config = dict(
    n_layer=13,
    vocab_size=32000,
    attn_scale=0.141,
    decay_fraction=0.574,
    dataset='wikipedia_en',
)
Each number is 128 + 24 x the weight over its row's rms, rounded and kept within 0 to 255. Layers, rows and columns count from 0. Numbers have three digits each. The size before them is the row's rms in percent of the matrix's.

# gate: layer 10 MLP gate, 3072x768, rms 0.0553, rows 488-533, columns 480-575
# up: layer 10 MLP up, 3072x768, rms 0.0571, rows 488-533, columns 480-575
# down: layer 10 MLP down (transposed), 3072x768, rms 0.111, rows 488-533, columns 480-575
gate488 104:162120136154148120116106069184104130128137118112127172120100167097118170148105144115103105105084110121118175156115131154153133115096119098132129160129128128104133106159097171112134143114114111094127120128111122147155144153158166109128123139144170144136097092138139144102163060122149147154
up488 100:139153173162178138155123140176115155154135130138138127135125179107149117093151093159122121125138103110105163090107134156121111138147148117125106125159083143137157156155144101120113115177088146095102103110143116098160087119086166107122108168138130139112077115138126119092158104115116149095
down488 103:154174104110143164134138136104154125137149156119117104141126132154102104126138107139152133136121145171144168101128154117056123101141148155120143110123073170131187140132101116118110132151153116129135092151107123158146131129153099143149092144144103108136130135131148121100155153079149113131
gate489 100:174159133133128080118097157074090140123138139120120132100091167136159127152117171110099147143130103159169106133117123123104141134122063140127142100111127156135142105106124108102178120132130124095199113108103156123140120117104143122107139126117106141123108108184107111106127132145158147154
up489 098:137179097127136122129092122075077135124137148123133121119110119134122127136156193128110101093140131154082112156102110133139150133172107124164092091113148143098135113122118119122139090164094099129162118136121126155142116089116187104127117125150119109117130131153143105139120149086120136141
down489 100:169191174149123146146123140127118131089129148147114123147144147122141126164115172150110111114091104133109106132100154111117142120102085118155137126152157118141137151131106115160157128120150123095137148155147108139147100131140141154098108157143135144141102096125172122144146096138158142134
gate490 094:147128120113126121113129120111127162117136137112115135092141137137133141180121127120147129101106160147121133162099145110185113105120138109128124165132154150118156144140158177126129162136133087114101137111142147158142137123088135172128129118132121189116157125144167159107151109173146199126
up490 094:169179157123107092093118115152115140100143132158128100124127141124115085109155162085137140126125141171162178153136142163156102104132152156129113127118116093122127112119116113160131123145117126151130120125124140115171118101144138154133117107144121074065132127136153173116166104134114137120
down490 094:132115116108105176125107144106136138123156116117126151114081138160148067130102113142153136105077118169083181137125134165126100150158116101104144143141124151132097105115129118109123134118113100134114122139079116121121134116156126138123148166130112099144160113125077106136131112137158137139
gate491 104:153111150117127119118172142107144129175122140120128122104156124091132131172109118127112165140136090176155129096134151156141162112150130153099098163107111130105117102140119123121090156152130157127128100150096119132114136107098084123117118143098100120135100140134133096114131116120103114106
up491 100:134112116146103125157158135128132130159117161121124150167124117100153156167149135135153150144122059120149134137111167133110141105140086105136126160174136096110078100130092120134143146113116109112149153135119104070155129114153113123114130054117086126136107106132131152136110119107189061179
down491 099:099120149098158095136097140065121141135154125121096118110154131133124155129134134127144099134161144112143156120123116106097129149117167123131168149178163128118105093098116138132074139128157128082140134157143139090139141170140138156119132132115156125132100120096093158112129131074141127142
gate492 099:113128128137078129100140140154124107117130116138120094114125129085128171075168122097134101106118126128130087120140146143106120093173121153121135128134098109099110137120140104134079111128125118119108131152138110124145115048139104100125133096109150111130149099192124157140150158140122102114
up492 102:115162149197144153114136158125135146089094098127134084129140121147151094176102171158177143143150134119133187092124129128131135099106128110193131123182171116134139158128123098104176132132107086125112132133069125128107145155112116139150108092157115116144140127111149124112148115093131127132
down492 101:101156118169111097139156134124134171115167124140148106131130089129137144092105136102098118136112113153120169138108105148137113159102158111169113109165165077119112143071106090138156130138121132162120095122117105150100130167109122197151150138134118109136120138133109144104098095107162123110
gate493 101:150143131120166118137144146072077124168089124122158133131121158138129079103112087109130114106108168122106143154106134160113119164089139113126128086128100110153159118114085142160128123124133087178118118108125116095124138116117096076108129076153148140138135142067120088137158114128084095145
up493 101:133072111122136179171115121085128117097116110120158120133154140144182108105161113117115083159133152145141121100173115160118116165134124093159129170127112128109122147159106118123115155090141099143137142139132161112146096140151173120098157113101101107106106140163091164112169138175091145133
down493 101:122136126135138192128127131156143125116148127101126133085133139107135083133150127139099096136096119091129109133142121152180111143148118107145105126104106145146146098177106162146119089125107129101143139106153168116152125173171101109129135150112150136139083155092097178100087095124099099128
gate494 096:112061120140125121146112100183130127133130113120165154109138112107151125123111148131144090139160124147122152154136133096132150154118132103145114187171159122126184117096140124088119137128120172099159140155123148082120174123151142115129099156118154186132105105160081136164136118150084136160
up494 097:134064090143183112117184136101149086119166123125130106149132114163117142133088128118186103138106095143182110121117163113106126168092120105112147074102109118156092131096149108155149127148079105136118157149117127116108115169109116122148124081157123166132142135110117147145127098126128087106
down494 097:132174158148116136131118104138087160139153120131124160110165132164138138146128089161125124123107102161147074145114108145167121139128139129109116098127139074117122102088137163126172121119124145146131092167137097140113118095155168112157153163121151123130152096141158112143107126150131138130
gate495 099:120133109156124137153124107152143140091079148122130135097123099126146124098184120149142138131168151126137161110129140106120148119133103134144154140063110147128167164114131127141168079122066107131152122153122111116118139151133151134150126126173170123138130094159093116086114152103078127102
up495 096:123139134146134102158132183131131115111162146100108096125148140128139131176125070158150113152091115113120098145157096126124133115110121113189140118154085088118110130145097192113112187147101090118130160083108164114109124111135102136097146130073090104132110130134151121107126093096134099165
down495 098:109110119154134121088166143142149123107170119169155135125148146155140115104111133100139062155138068141155111116166169149133120103123091154149142136137135160115144117123106151157131106105124130111138166133134148120092135195131158137080134128129099146161096155174110172159118096109122145132
gate496 100:148067107129106126129115174164118128102128129109103153124108107157104154115146107120120134131165123102164147108137108161132114160116127151124112122093082105102106130085131103104104097106154155126146145139150139103107137167086114141041102165087089107128118126140104141139102093137116102122
up496 101:109096103114177140116107123136152158108131128155087171157121089160109146118119126106155150137144122118128131123137120181177129122127137110147112160153098080143150102121124149113123107153188078127085149125140116086112119174135137129079088095124135125125125131137150140124104135175125092132
down496 107:124094096108130129092135125133099122136126151106179192106126153148112116135177121123144108132107133116127150104118141091143165153089137132146113133138112114099101107076132130113117137135126119143106146163147110119090126161143133132085139146117133115097100156161139087103095149147096115176
gate497 100:133134118115084138182115143124157119079110112110143159151141130185105081148146109113111145128129116102115165122132169136111119154142061113068149132111141175118168152121164118156137142146115119146122130127139119143121109102140112131128147174104163143126086130112100092128129135104146111100
up497 099:092130127130150112137177124152075145154149125130073144111134156106156138153126140124136128108103161159092152089105128126136140089151146125143132153123128129145125113122089142168143118133107115128080106117113134127137085167121062111120107123121132165133132130136183143163108168114124127116
down497 098:141133132138123127151117111138087116106130123093087132124127147133161179134129110142134097138128149123164171116118108170117119066106139142123109125133133153116125118114108078127117148097133169073157115154094154155058129117132129124075146167091120153129121121103081102111117125120148129117
gate498 109:168150132121148122126123107118154116126100132100130124135079156156117168090133176144090137111088099146146153137133133147123149127131164106112119108139116136090090098118091125114150154115125124167173152146125138127092178131168141134124138187121143135163143142099127175087089099135094107155
up498 110:134108143090114133137115143090131148177123114117135154111116105099138130164116086137133112137151140142054110128156131116147117103130052103142140149122120119168167146143156138126141089123118135145107152064081095107149106096123157103107100139131108143127169091100157096140153148126132126084
down498 100:118123151148124138101144164151148109157104139126135139104143157102119139148074102148158089148140126093108135142167136112076115133168133145147134167126118151143120122148143092117128105178116152080077104095075102136159092094148114114164127136102099152175155104128122091155148106139105134064
gate499 103:129138130133116149152120121143106127122104100135118117145126125155139113074155124155137117141113135149117147115170156132095138163087124077127110105153113093125063167127156143152142150134086095158085111166123112108140127131152151140173104143090145110113139149147140157175100087104135134124
up499 103:135141107150106129153156110161127134109109132137093158139122139162136137126168153133167159097117087164103108107121096103163110135123147101072120138151133126156122196134118103119157134135089143142089132123120145174124099115168138125106157130084076171083106139101141107148126120150166061122
down499 100:164094112119121115115104126146093143060095129164108151102093108135137157105147131120119124117088128118094118181072089140154095110107087149117160114121130109135143106126106107170093128127163155090150149111162147134144128121152135143128156113156123157090141130070167071127116120139141109100
gate500 104:121134102102206173102134126096147114125137121138149113165118134118142136119118110125169116126149140080104121114122133112166171136157103151115111141122134155109169144153113140112079158142109136161119125122153142157117160102175104150095110149157141132113118131111139128128103126156139144086
up500 104:173134172103101147109116124146124144152150169123118087150144136150118155115145171137135136125149135076110130115147135130118132115137131099129107050142109094144148087086178134127151079159156181068117116121133123139110125131146152117152111144157132077158135111158100109116101119133105130125
down500 103:123104123142139125117126133150103127165146122092142104158139113099143153132125124136128161169140131152079169121088157151133163136155172152124120157132153105120101141124144097162158136133071146115081101125133160125134037142145164147145116094109084157112170176158136134104132122085141121171
gate501 098:151161147181130137122146140130175093136140130126189154126110106161122140141095149092177149152062116096140151105144100116111143132120156104105139140091111106108133094125185147122112165122151158149146109139143116092120106103073118157133138155079154122072149107111122133110121131142122142119
up501 095:101063152172097118136127117113137106121076098126120110113129134127109135156110131167136117151143140156083123090118087155133136184114144139112109116094134138110127139104116149093100152123122085113159117131148148152144134146126122136120156155107151109133134143083121138166180141070134144127
down501 098:148163165129173134126155137148100092127103153132131136167154158103107115141134150152124121068149114144157135117165170126157115157143128127119076077141101127156137119119088162155110084110059120086121175111132152150125161116160082100163119129118099124104088113142113115115142143100133159133
gate502 100:087125103150128122128152108122110127116094176128132136137138086092133155143117065131132117135148163104141136157110125079118138160114137134106151131146110117140124142153103084147117120149092100163147126112146129128110127116112114145143136142153131147112112098098097145139084170087142144139
up502 098:121106097119141129103110141139157128155172160134114119098114130119161197168132106117140115178135128104161112172094121145106129156115134112163133150116114105172131135168109085151082143145099088159115136148147140140079140104126140162108108122128117119121093124118140130098121143083079127094
down502 097:131111094111164127142172162155158092121116166099164126143116099083150137137105125109155099142161106122088118140135150110124144152150088128105121127080168107132166139123112113155113134065089106118111138112188114110148117157134125121131116126118127133163117147119125131139157114121110163133
gate503 097:154161151152145179114146117160128149110130198139142124136132153113132146099110117112157125109077124141147107120119133119096115145181163127112126114111171150154146151120163079124147169112148137141141125141126112136123131137144160150145167105128134120133142141116149131162144125082119154129
up503 093:135142133129122167158128146113183109144123101168115100073126129160118102127153121128092132111104121128114157132149099150191154103139078155127135120125153139113121098154121109134088109135128122125106134124137124116152102147097094138137107185170141094116141136174142074107103194144143128134
down503 092:129130156170110134128127136132096140089129093126108118103083141172128123143121114106109080111097122112167143136106126123141154098119097113130119128087120161159156137121125114138123103138158156111107107148168090147145153098112151162149109126130132154107181122133084086101104132123092144123
gate504 103:095150163117120147124158159121149144107119160107114144113139104118120162086097140102119112095099135141080129149088127132129121202099098132089150130118142135119151149111158104141174146145140134121156096167075143091125118112156151119109118127180113129145088176149113118113132134168128122166
up504 103:127113143160123144155129128147139124123155088064123135128120123117106077148131130160165120107077107108119124091074135132163169152132158136120089116127107168122181127152164110141077137142111091136104132107128131117101123085105120101118172096160122143154131109110132156157117129117123145156
down504 100:103108119105141138106169125110143103102115089137136157142120127143117136083146167156166141136132186097114111119117172112155139171112144107125130136089121107130093123140142117139136146114132119122134128124138118104167113142111170148128113119153100085126124115119106117141130137134152119125
gate505 101:155137108105115124099106122113086133133127131105141138155131105169113134158129156128110152102094087118109142121136135143147181095119143156138141146122080126106149133118107113142138115106204149114133095106130154106106134115069133131148121153130134169112102134089107107126121184134148127099
up505 102:124115175103154117127107124180152139151113154128118123130136136126106120173092127096113108141114116121117186126120161119178137147106107129141145146162131143124097085111169084135097154058200161093173153119172218086145167101134130165128127200129110164159098180117125158140114155164131163117
down505 101:162131146116123124107105076110138106152140140124130119127139142115125131123194116158125155122089117119116158142117108144167119121159143161157100146136116107138175146103173137140101126126111159103146174116115120143122174110144128139119123179121131111081116130115142130093121156156123108105
gate506 096:137138121154133079138139086121096155186165122134132097167147117094135085131102137115112124139160134153130076147166092119122135099098072142141153146106136119167094161127134158146114147106074152155130109161096138120110131104121104168099145128108120115164100146103113099079163135162111120147
up506 098:143106135148144099123136124165126130135122119137136096101132160096183154146179123113174090192143121128166148148123169144180150094129144131123144162081143128134102131145137102103113128193130155142100127109134094155163147107138131149101128118116080157139178135116093164125135117093105143112
down506 096:126109121134112115137131130143138108097110140143154137133131110154111174086100151106135137128159139133133128110132113118131122114131123160121117130127134094124132115107117126116117122107153135180090078119054147141115135125167143127159150119179081122070135160171141124149108125106124141136
gate507 098:118134138186125127161115150123133124126135143137127134103153141104168130116128140092142123097116139178134141119119116172083106103109122111101144053154134121075157111082132134112086095094146102164106094130125132141128098132167081126090186098113148125104102130116149127157148152101102081160
up507 101:127141145129155122096104133052135087181160110112145121114109127108138165152113135163154153148105069134173144113122124118105142156143086143113152069168142125147116115124128137093171141123124093107105152079112108095140116143097134147093115113114141113097118127117146122162143111049131158116
down507 104:089087122149124165167127114111130089168134162141167129056145111128127181105182141160157132134157088132135112133128130144132130130159100110132140169109174163124127152128164108119154134159105135098129160142153173194098157151119130126156176142090117124134141147145112118096141145102187092113
gate508 082:105126155141122105119104172139114128158136112080095105111117155132141141093140116124121096129168136101186128159095178157152150117163102107157148122167154099132098095145141128118147124116172099150117098099094114119121127121106106140160144132132172121160105122106101103163110160141094169121
up508 080:154139127137135178142126104156103140112114122113149138146137110116133106098147107128126120138106123180092146107145068114135082125074134124094098170108097106148155116102105114164095171122108192157141175145151132157144109145122200110087152084130122142133137138124116150138164132127169084120
down508 075:167103142178123142118111118145139105129133141149099110107140129174117092103118191092145137118172117116105139127125142106124118115164070157109157135118143077129117122093135121119171137088144123111128099141091167147053148135112111130138102098124124126118133136130141148123091101145139140119
gate509 097:164153155110125126153106187118148084125107118113126158123148117102119220135148117105114093136136112172131094096106139170114134151085119125087150104149126135135123110103136124166105115082145127110104139183138140097114078110205109169143171123106146086110113109110160112104136111121125132139
up509 092:134160154119125118139136123165194127087089098122133139098145160131134175138152132128138100133109133124152146173109131132133128166117141161099141128107117136099121096123089126113126149135172091091183100109131132106158136139162137175173089105114125158119080120083130118164166103136087080115
down509 086:111169131083134141146107084122127110146141124132131144108097081125170133082178116095148082120086160115101121107125104136155121154145088138134121113141093130136132118131118129155103126096138138114164176144071124075146095146118104132162081130109126149151114130118125127144131152141113116116
gate510 098:125116146119108119150107142133132088134144107097156138107138089150128128139145129168114128131126134134163111114146134089088129124096075126132110118136124135089124141135137182105106169114132091149119148145093110127148126157100131117113098137135110129133142118132108112164116133124125095121
up510 099:109123113173130140122129140116147151159142152144139131160128075088142139142130137103124126169165129160146114062136142099129120127148122163127115115102110089112122159114156107136109125101102138141134106146099121118124116146122109140077079113156126157140132178132131077155135125125132123129
down510 100:108147149155130151124100157108173178149124147134160144132117131097159102115184132145141136141135108147159148175135132135122129135153153152159118121151113095173114137132152123132134129119109068120146142156120095140134126100149097123112093165138136151121143112131164135156124095118129110111
gate511 099:140124157116115116122139130140099127138130080131132116115090151155120152118180160089143147097140117141123129052116135102154148171117159087112119107118144107146083127162110129137126130149143145159173110172143092137115132135144123167144106144103137149135167126104110131130111133103121139193
up511 099:102153120107084105105124131118096157115077093149086147165117088146163156114118118179110116135109117133110119173143156054110122083127115171152130178129099122130121168106142131108124128100130132131095142084110144162089109085151147104108124119125110135134148119192149136138152116106121095131
down511 103:118108171166127149134156138130088128116133091119098181188127123140139111078110161182113086126124093155146149136127117119130106080094117095157142134100146130146128148097124137109161132118108099197164141120121151167131137120121126127132146145173113128159134116135167149105135098135148156168
gate512 099:104138103154105145100167123119144154128128160141186105123119156142139130128140146131175116148099181129163167143161129116135121119158148087130201139110116128131148146101101170091113132143137133131114124135086174144135179156113121089146132134137143148124130140091089122119120167120128120124
up512 099:127135140134113107098089146124102127127103115142136120084151135103122143126112103120122147149154131147142141139135120142130117128159131128124148105100139155113135165075088125139076110154144094144147082140117137134115143173137118104097145148064152113159103167105108163141146143150124138119
down512 100:132144137133118174137110097122095092139115162133124115141093108119100161179136136130093131139154143124152172144136112145126147165129104112102122147114141092152103104129099126104120130142135110106137118137113147148122127170147127131101187167129115156117130147122130125144158118132135126095
gate513 105:173146095130114116103141126124121111137128177135171146148121116185097161137128101097146112108155086135130109127143171166102147109118117110126143120134086086139123110143158099122109139149106140170112149113156116173145120111115127139140097129148115116163129137145142125121131075149141142105
up513 098:159128145115105120095108133125172127125129135155153144159153133118128076107135112099130147158122147137116134145161144129138110100073119206129103133116158140108182124118187125117166092114146120172126149180125136138119162105125095139143165115166078088152152100153130131129083152162098087114
down513 103:078158158090147124089083092117142145116142142113126156141109118140104099139108129106112135096151107135134083120169108122089114116103127158132181148127123123116140121136110087111180171153120102131169156167127089126097125108070095089131105115091102124130102116125146120139093140135157156141
gate514 100:116145121113165140135127143125111072134123124114156133114096110136112170149128096146167136110150118110135152130135143126117112132101138138175119108170136102143127124149113125134135126104052120126152158126114103182121105138147122131124119113141173158123147078118107125130126156147127062112
up514 100:125089131155133143103086157133154129123111156158080158137130115121123093143158136137102150164142136160100137078142120087125126138116093140096152076139069162154111140115118124106128149152095121159112153116149145116151136135173127130099101125142118135095113117119141127149158081130121166109
down514 102:101080112128155120143090109153127173114126116142147124130163164109103159089090125131136146154135127143132164121148138166138187165134144170116106158088113123121119125179136119120144149134148114127148139099141130128076120158128149108125120078100120104121116109159102125143130127151106129169
gate515 104:102115126112115148114136118173072159148127089155158110096158073108153118126120082123154151115092078154121103113122107107138137141135141159154079124145131086116166156127092127136103194107103160103147172155165134171120091076140149140099138135137094156083130144090153135136134063159136115137
up515 100:131116127150091157137118126107137121106127138168111163118117120124127098111151121152099143124109102128169165135104135151146138144134144146148120150152130138187114121134129102140180131094088122133131096101123152078127135090157129117080117165118132153152114109135125124148127143125136145131
down515 097:134091092182121154158110112095155155119173148129085116142083096145123115118101146102123080150134126102079144122127147170140119125142148164148152163113128100142174108108086103147110130081117115131112131154083097127145152147126133100143143151119118128111142121138103126120104148121120125141
gate516 103:117135148160118170073096117140117149158092114141111112132161144136163098091119070178147106128115103134156116160161143113148117122135097152145096114101110135135139119088123142175163128115116114165136102125163100122118107122158132133119172156116120124090155120141105132154106103178148113154
up516 101:121093161110108144078139148120097107109106193086108145112113143149114079090112066131111118105108153131200141113131156105154126150100147131144175166133169082130128151116109094113142116134139113137115102134124133106132101086121140094136124127134131159154127118107126126112099123085139089109
down516 101:135103146127088138129130088155102134130129176129114097079112146151123124153134100138116120118124138146125085121146101116137145149114193113062165145121187127111124126107121092113166107129131116093158125160134123136130146146156092127106120158118127108188156121105111137141130110141140141102
gate517 099:120151143133118143090114102089124107118123149141148151140060090136101138118110171130145103141120126176138153141160133116140071144147140121120118134145091088093151170117144094094135091141176146139106119127129109117141115164115117177050139138130087137106144120192098122111148116155141139098
up517 100:136106162145120138134132105193104155116137130128105158112136116110138138126124151116118117142126108159125172089128173137119157123100113100108108115120122132119131129105094107092142116086113147082116149144142138116091101178149124127145170095143135118165120106121142151119158148094155096097
down517 098:143108127122146129091152100129171163114134117146087133155114152109130086100139171160115084107136144143119144188143109085084177110142107111109137117112141130148118129075073155134110157154133083082102113139109113108120127142149113135152133136066079135158140148134132110101150122109119127152
gate518 097:128134106132135132123147149117130126112159130077137111100099126145147167152140166160141116159124152139106144126110122104106067130149108079113106120104103174114129076131130128113149123140147136130127134099133105086144125162164185143128118135114128133120097121144132155081138115099132158137
up518 099:159134174102100128127117132118108084082153121164136135163170120106141113153114134112144148085178099121162131128167133127112131154130136114119127139157135138101112128164114095109143091142109138114143123125153146157161101128153104160159149126163145147173103068137178122106139123110139069130
down518 100:174140134207096126107122147133138078128147099137121137154114107116141154092110115139135159135078154143104084102138110119136113103121134133159176193143105137126171135137118088134134139126136086136115137111130136079083149157119140139117122119153147153129120143069134074100135109154130112167
gate519 097:143098127109107108176101122141104085142127143129104133121111153101096109109112130141093127128103161112130161138095141141131146087145163136171130157148142100154095132135064136150124123157150122113085100135174171126086114110094157199114116147112114115100113123099113089085144142161115103141
up519 098:144121128124138156126116155097132150122112126123142108139086152093150095106088174131095102170117105095123088110127166172150119126097145153109097126155095125120170123149163129169089132117169102110112167160145107120101146167116189146150128140111155133120117163126142069144133147128104128098
down519 098:091143155126116127124121152137131141130093149121145138138098117149113138132162133147100144071136127097159137124143182134127126165129089129102164113146169082120127159145155160126101077081166137140147144169108155101109134134120103104103148115095153126144106161126111135098114101145143127134
gate520 095:148121151142184142145114138083094142073123096142115135139119148104129094084106150134137128167139120142110149107128126132135125126126155101167133113127164164109106159144136126117154108095133131121157151118132088152158090175145116151146147156094063119143092173109139133094110078137109114105
up520 100:152124144117171153120183069158137127178175097139143152114131123134120155154109128139126150148108160116082144141059161121114119117177127124123122148115129145152105109112136097117129165110147092144119117122118134122175139126130088090112202107163124097161130114126124138147164153137099123148
down520 100:122143123134165152133110135115148098111159117122132155108096115146178125157078116126152115117093146090142164101061094181088099128118155155143129100089083149139112131137165148107104129180167145107113119126116115160116141131120118142109129138161122145132130127118103131114166182099132133100
gate521 100:150155108077109131097162118105168145101124158143094159096119142154099122144122115112143128140114112132101174084086108132136118108120126087125132148119137101122131105110148106146139098108157130111113123105119134166132159175131136108141111098099133098118106135103159113150153139156131148104
up521 102:097110123153094126157134124124128146136150126122145142134124116128124130108154137139138100115158088144167132150093150165172152161100143118124112127166123160122157143123094122105138171086112139097147106144135176134118104107103109114095138116128123179122163100139128156135129103150143126116
down521 098:147117146102118122131129135139096144161151094156175154155180143090116111141098170103141121129093142155116118125146154126157134113126093115131135104137141115110167127148076140133146111099101125096099112101177122129178167164150097121078139158132115165117138123124126123171119145141137161097
gate522 101:096105107156100084139078116111137095121081075157069126121110164133119165113113099102104121129123111110173091112148149087183102127130167096177131107149146145091127102102122154092076162159126107093122153150133132100141129157156108145133111139121089127151105127125092158154138152055086146173
up522 101:103106102118108117159120157164108101111157104155136151180084123106121140139104133115111104085108115126108123140102127153132118087122116148158133131092175159135112167161151117132120087136137106089161148143125136131129118138150110135146163139175158149108118085127073098150150142085143116122
down522 100:108113086092085131088128171082139158129088159142155148129148135113136129135113162171131096096168125149124167130136111116157121154109142123140118109103198122115130162129138096126152097146084075113171135106066118143171099106168160160139116157144152086108128112117142132165077123127131110185
gate523 097:144139114152123112139128111122110134111124134133135160120157091152161109137112123139140177120178178140146106157116109145123153108137094111137163126115089125108098160143133120142117131132173136113131112136141065168150130111105115118115097133096102149117075111108129090161130131106101170111
up523 099:119141174119107122124121097137125140126124145123128113135187130138103140127114120120110117156102175099133135176131122142130130144124111094101182143122157100144103157108183126130102132122126129138156144133122079144133120167149130128130127084082112142113156120115117119152193117148158163156
down523 102:119175132146119126162101125124119109128128142135138143114138101160098104108096184134114148149165149129144122136154110150162114128133103156112140149148080152157128115130143142168106139118122126120134100115160103134133132121106129136150095104135115172116150117143171090127110133110087137133
gate524 095:155116090146135122131132116100111142131125092179171181130102124106127129097150103113129130090161149124150128136162129133139133134148167126117110139169112131106089113108127128097142163162155139102158131153143125135171107110116155098117155162120134151189146117155119095126101180141091122114
up524 100:137103068140183130120141138150149139138114143109042145144156127106131146105146097147143138135109107130129157127154134144171149148090172123137109121100152116123156166104139117144114143159145119095105129143159126097099130111140130104157117120125141128089097131129096111112171105114156146116
down524 101:148146125147119104107171137182112141087120141100143138117144155134128139169145112118110131085167118112140115134125127160131158110118188109127172077207157078136106110131127136154094122106140122102098113150133106123080131088133148140130129070129154166114131119106165132135125125110108166129
gate525 094:137120143146153066124106162112166176104148139104136106087115108107074149152163143122124090138162135134155099140127114146116129118146107132108145152150162124127150137131162136113127076119123111165115104096124123101098108104130154144147142126111160129134144112132101126087113114124123112152
up525 093:108126121099123167108128131149102064124137140129133151155141140166142120098106063128147129119094089116073150138122152130113149138120172151115106134120064127102115141092135096133129149118138154114169147143172134160151179137142124131108128149106108128128120174111124135165159125107121148102
down525 087:124097106212132142116144127117124153112170088139124116080120108142109128130137124124147104106132117124111130131131140115128147128138099154135151120142136099145111110135124134122156116114137123145128116121176114142084142122086151148119126135117118138140148148130124113116135087106132116112
gate526 097:118093142105125119130107119085119092086181139129154139121139095136119111156127144141085132145105120156123143123114099138154124127102146131099181126161121119138118136135083114088130090093122154121152153123156155114077125146108138106119161123100123154134139108119137143191117107130152072118
up526 102:149118147070150112119110137142157132159063138094137136119117138110084129124169097113165103077124107114104155110147132158109130116112129080121131133111164125120143123153140144172117176158103103121140116155103093135134141096139126123110143154113155133152129129201133119123130138121119120157
down526 102:116153119127111132162101146088138112148082169142097141135098146112151091081140106119204159136146147052117123108137130151152187117120146094157085165141069134114142103167106107168091120128113130133139136083103141142157160133166079105141126123145096108169102114101141147128156130113107140165
gate527 099:125113119133131079135160099087133102122109148125139142076103167150130142153135135168106151142121130120105140126129136137105151116128175144189099125190067139138108100107151132135135108157138158094101151090143149117145127108166154134131123163148116101081140157115110153156133122109202150134
up527 105:125131139112144134102130113115157165117116092142133152157149118101144155109136117126159120126156106118120103125140143120107178139138101119128136138134094082190093158138126089132132107130105121112149123183117178131140147098132137109138156125146130147135138136138150119118131162146117215188
down527 098:089133126132136127102156157124149136131146104135130166135108086112154097118128123160178137134125154117146090104134125105170117120097110110151178152107121080126089173134129145149139116120106128112126129124105161125167142110103111100160134095083152096144110143124095163129111127156120148142
gate528 096:134178140142149155107142140118140125141144145145111167194144171092145099134159158134118159100091137097065107141131126173116123143162128083116113150108138099040113126128152139201154134155167116146127132114130154115134096108141147140140120122137120134048091111132107130120101108107097148121
up528 096:141153112125140136128178154101126124129108154170173143175152190112129140144129115125124123112106172128098081132112151182112139101150170124111139155132121110092137139141150141155126133137131148144114185120166101129108125121103133148122116101149125130088100184118106131102115140155113171143
down528 098:103165137120140102101157123151137073140129137154132147160131147101093114101126149126165131107126138127132110128110134117110066125116116097102120110149134137106098094124108125141105130126116115144120152184155085144129140119122138110163087146150158162104119133093157145152165061130151155103
gate529 102:181140096120119131082105124131106126176156093122122129165155146150135140116085145157067099156156150136132111119089128171133134134092115118109148131152116119106134139152138128105139119153126148109147134116169124177132142146118146126126117158061123118147145106128118110106114151123115090115
up529 102:129151122150147085137144148195092087115126101093086136172142121134160149145144154108125160124135128162113174101152122153183123095107123100070144122130178112148130110113115165088102103104149153097162115104100127109151124116143115109133142113144103127145104104171111130158122121157083144151
down529 108:108166136144142159139131142148153086110141095124117176153093146117103125135132149111122149123098104115139121122182104120115141123137127161079121086118143122145129143129134107171144108115111137127145145114131097116113110130114136135105135187114134121194155141145101111134126132097096128141
gate530 098:163123154114145082149121121126127121157122113095136187104121103145098127213096149093132153161143184113152130117110166118132145142092088110155108141108111130125135098093099106125127140150142115157139151151113102107124140107122067109126168123165140110098111104104120145119145133119161182118
up530 101:161121135120140107103118113138143132144128138117134106164110140161105127126140103135139126149125138169149152149125173086148159131151134113126139118160152139093093115077093154118152112090168119122118180109142103077101112177129102114109136113144094073131074170123162109123177141147118135104
down530 104:143136088100126142120101098098154091120107146128098115098110137130129126150134120124135116159165160166129122106092099094129130156155123086117133135120142154140144093125125129122158127124133161088133133136173123113142122079119136149153176082113097106101094083117143136088146170147105087108
gate531 101:102150119091123160142134103112131100138141123126143122155154137119103157118123140157132114099119109114153111164119188124146130089127136116114138120158142106122133172137127170142149129125164102094139118087144151152125156140112123147112145084107123134130131135168116112121111144137108146132
up531 103:106125106092102125140155128109119139149158080155151145119165130141142143160143131063124121113192133127168119107150104115150199113129152141116174119139105165120138135145162149128108106062084154155157139148158124083121120133132098140129166129130119141131159138110162138132134155101167123157
down531 102:093127148145133122149119158133144150124102095141146107140178166109141144080107086102114155112136156162143134114098109114125168139146088133121152174126129156114123141171102095145169108130110137151118128107124153123138091136148080141110127145124106138106117139092120153141140108173137093151
gate532 106:132152133142178097120127156121102071111156160117139122116042110101147127135144125160087135123112115133132164142122132134128122148113137123162145145104114142090114081061118127115140081103126133157134114120151147160099148136122087110149132140114129096111110137123088167130118100144136132072
up532 114:131140119154129088139105136110149119152111134104138075124129086108120134122140149121095117169118108113136139139160110105174172126114126127111164132107147112162112107114156135119153133138111104153144157140152164140118139160098161123119150151151116134136138138170092174128106109112149118130
down532 106:121116134106150112126080115111147142097144137127118135124102130118099145121116139123067147139118119100116181151121179122167149168110148150136132136114131153101131141152140106140162094134126088112113110120131123134120088119096116130119130101124195151080145116179156165095143120168152150128
gate533 100:151121104088146136136168122122118095145112107092173075141121148175130101162141094144154139138118159137149161125150122187122186136159103098131107133147108142134105150102120136145155123082136144126120134114103104143105152101121113128104149103133147100114077133136132100174140107154122140128
up533 099:148126128119151173168144141166123155121171118092118119137105146139109167081119131116126177124098093142155122158151161192121114148113156111157160139156175120125103149105125147113136155084120097161102121123111164135129121132088112109135130163109098101141130172135098148143148107139130140127
down533 095:112096138111138143164109161153150157171162073119130193150167123096143110090130107162088147100139095162119157159103119118111083122121156125113126116118109144131096157120124176156119109131090130152168133114134122142099081106116090152118134133091138109160141124124096097129137085116177189127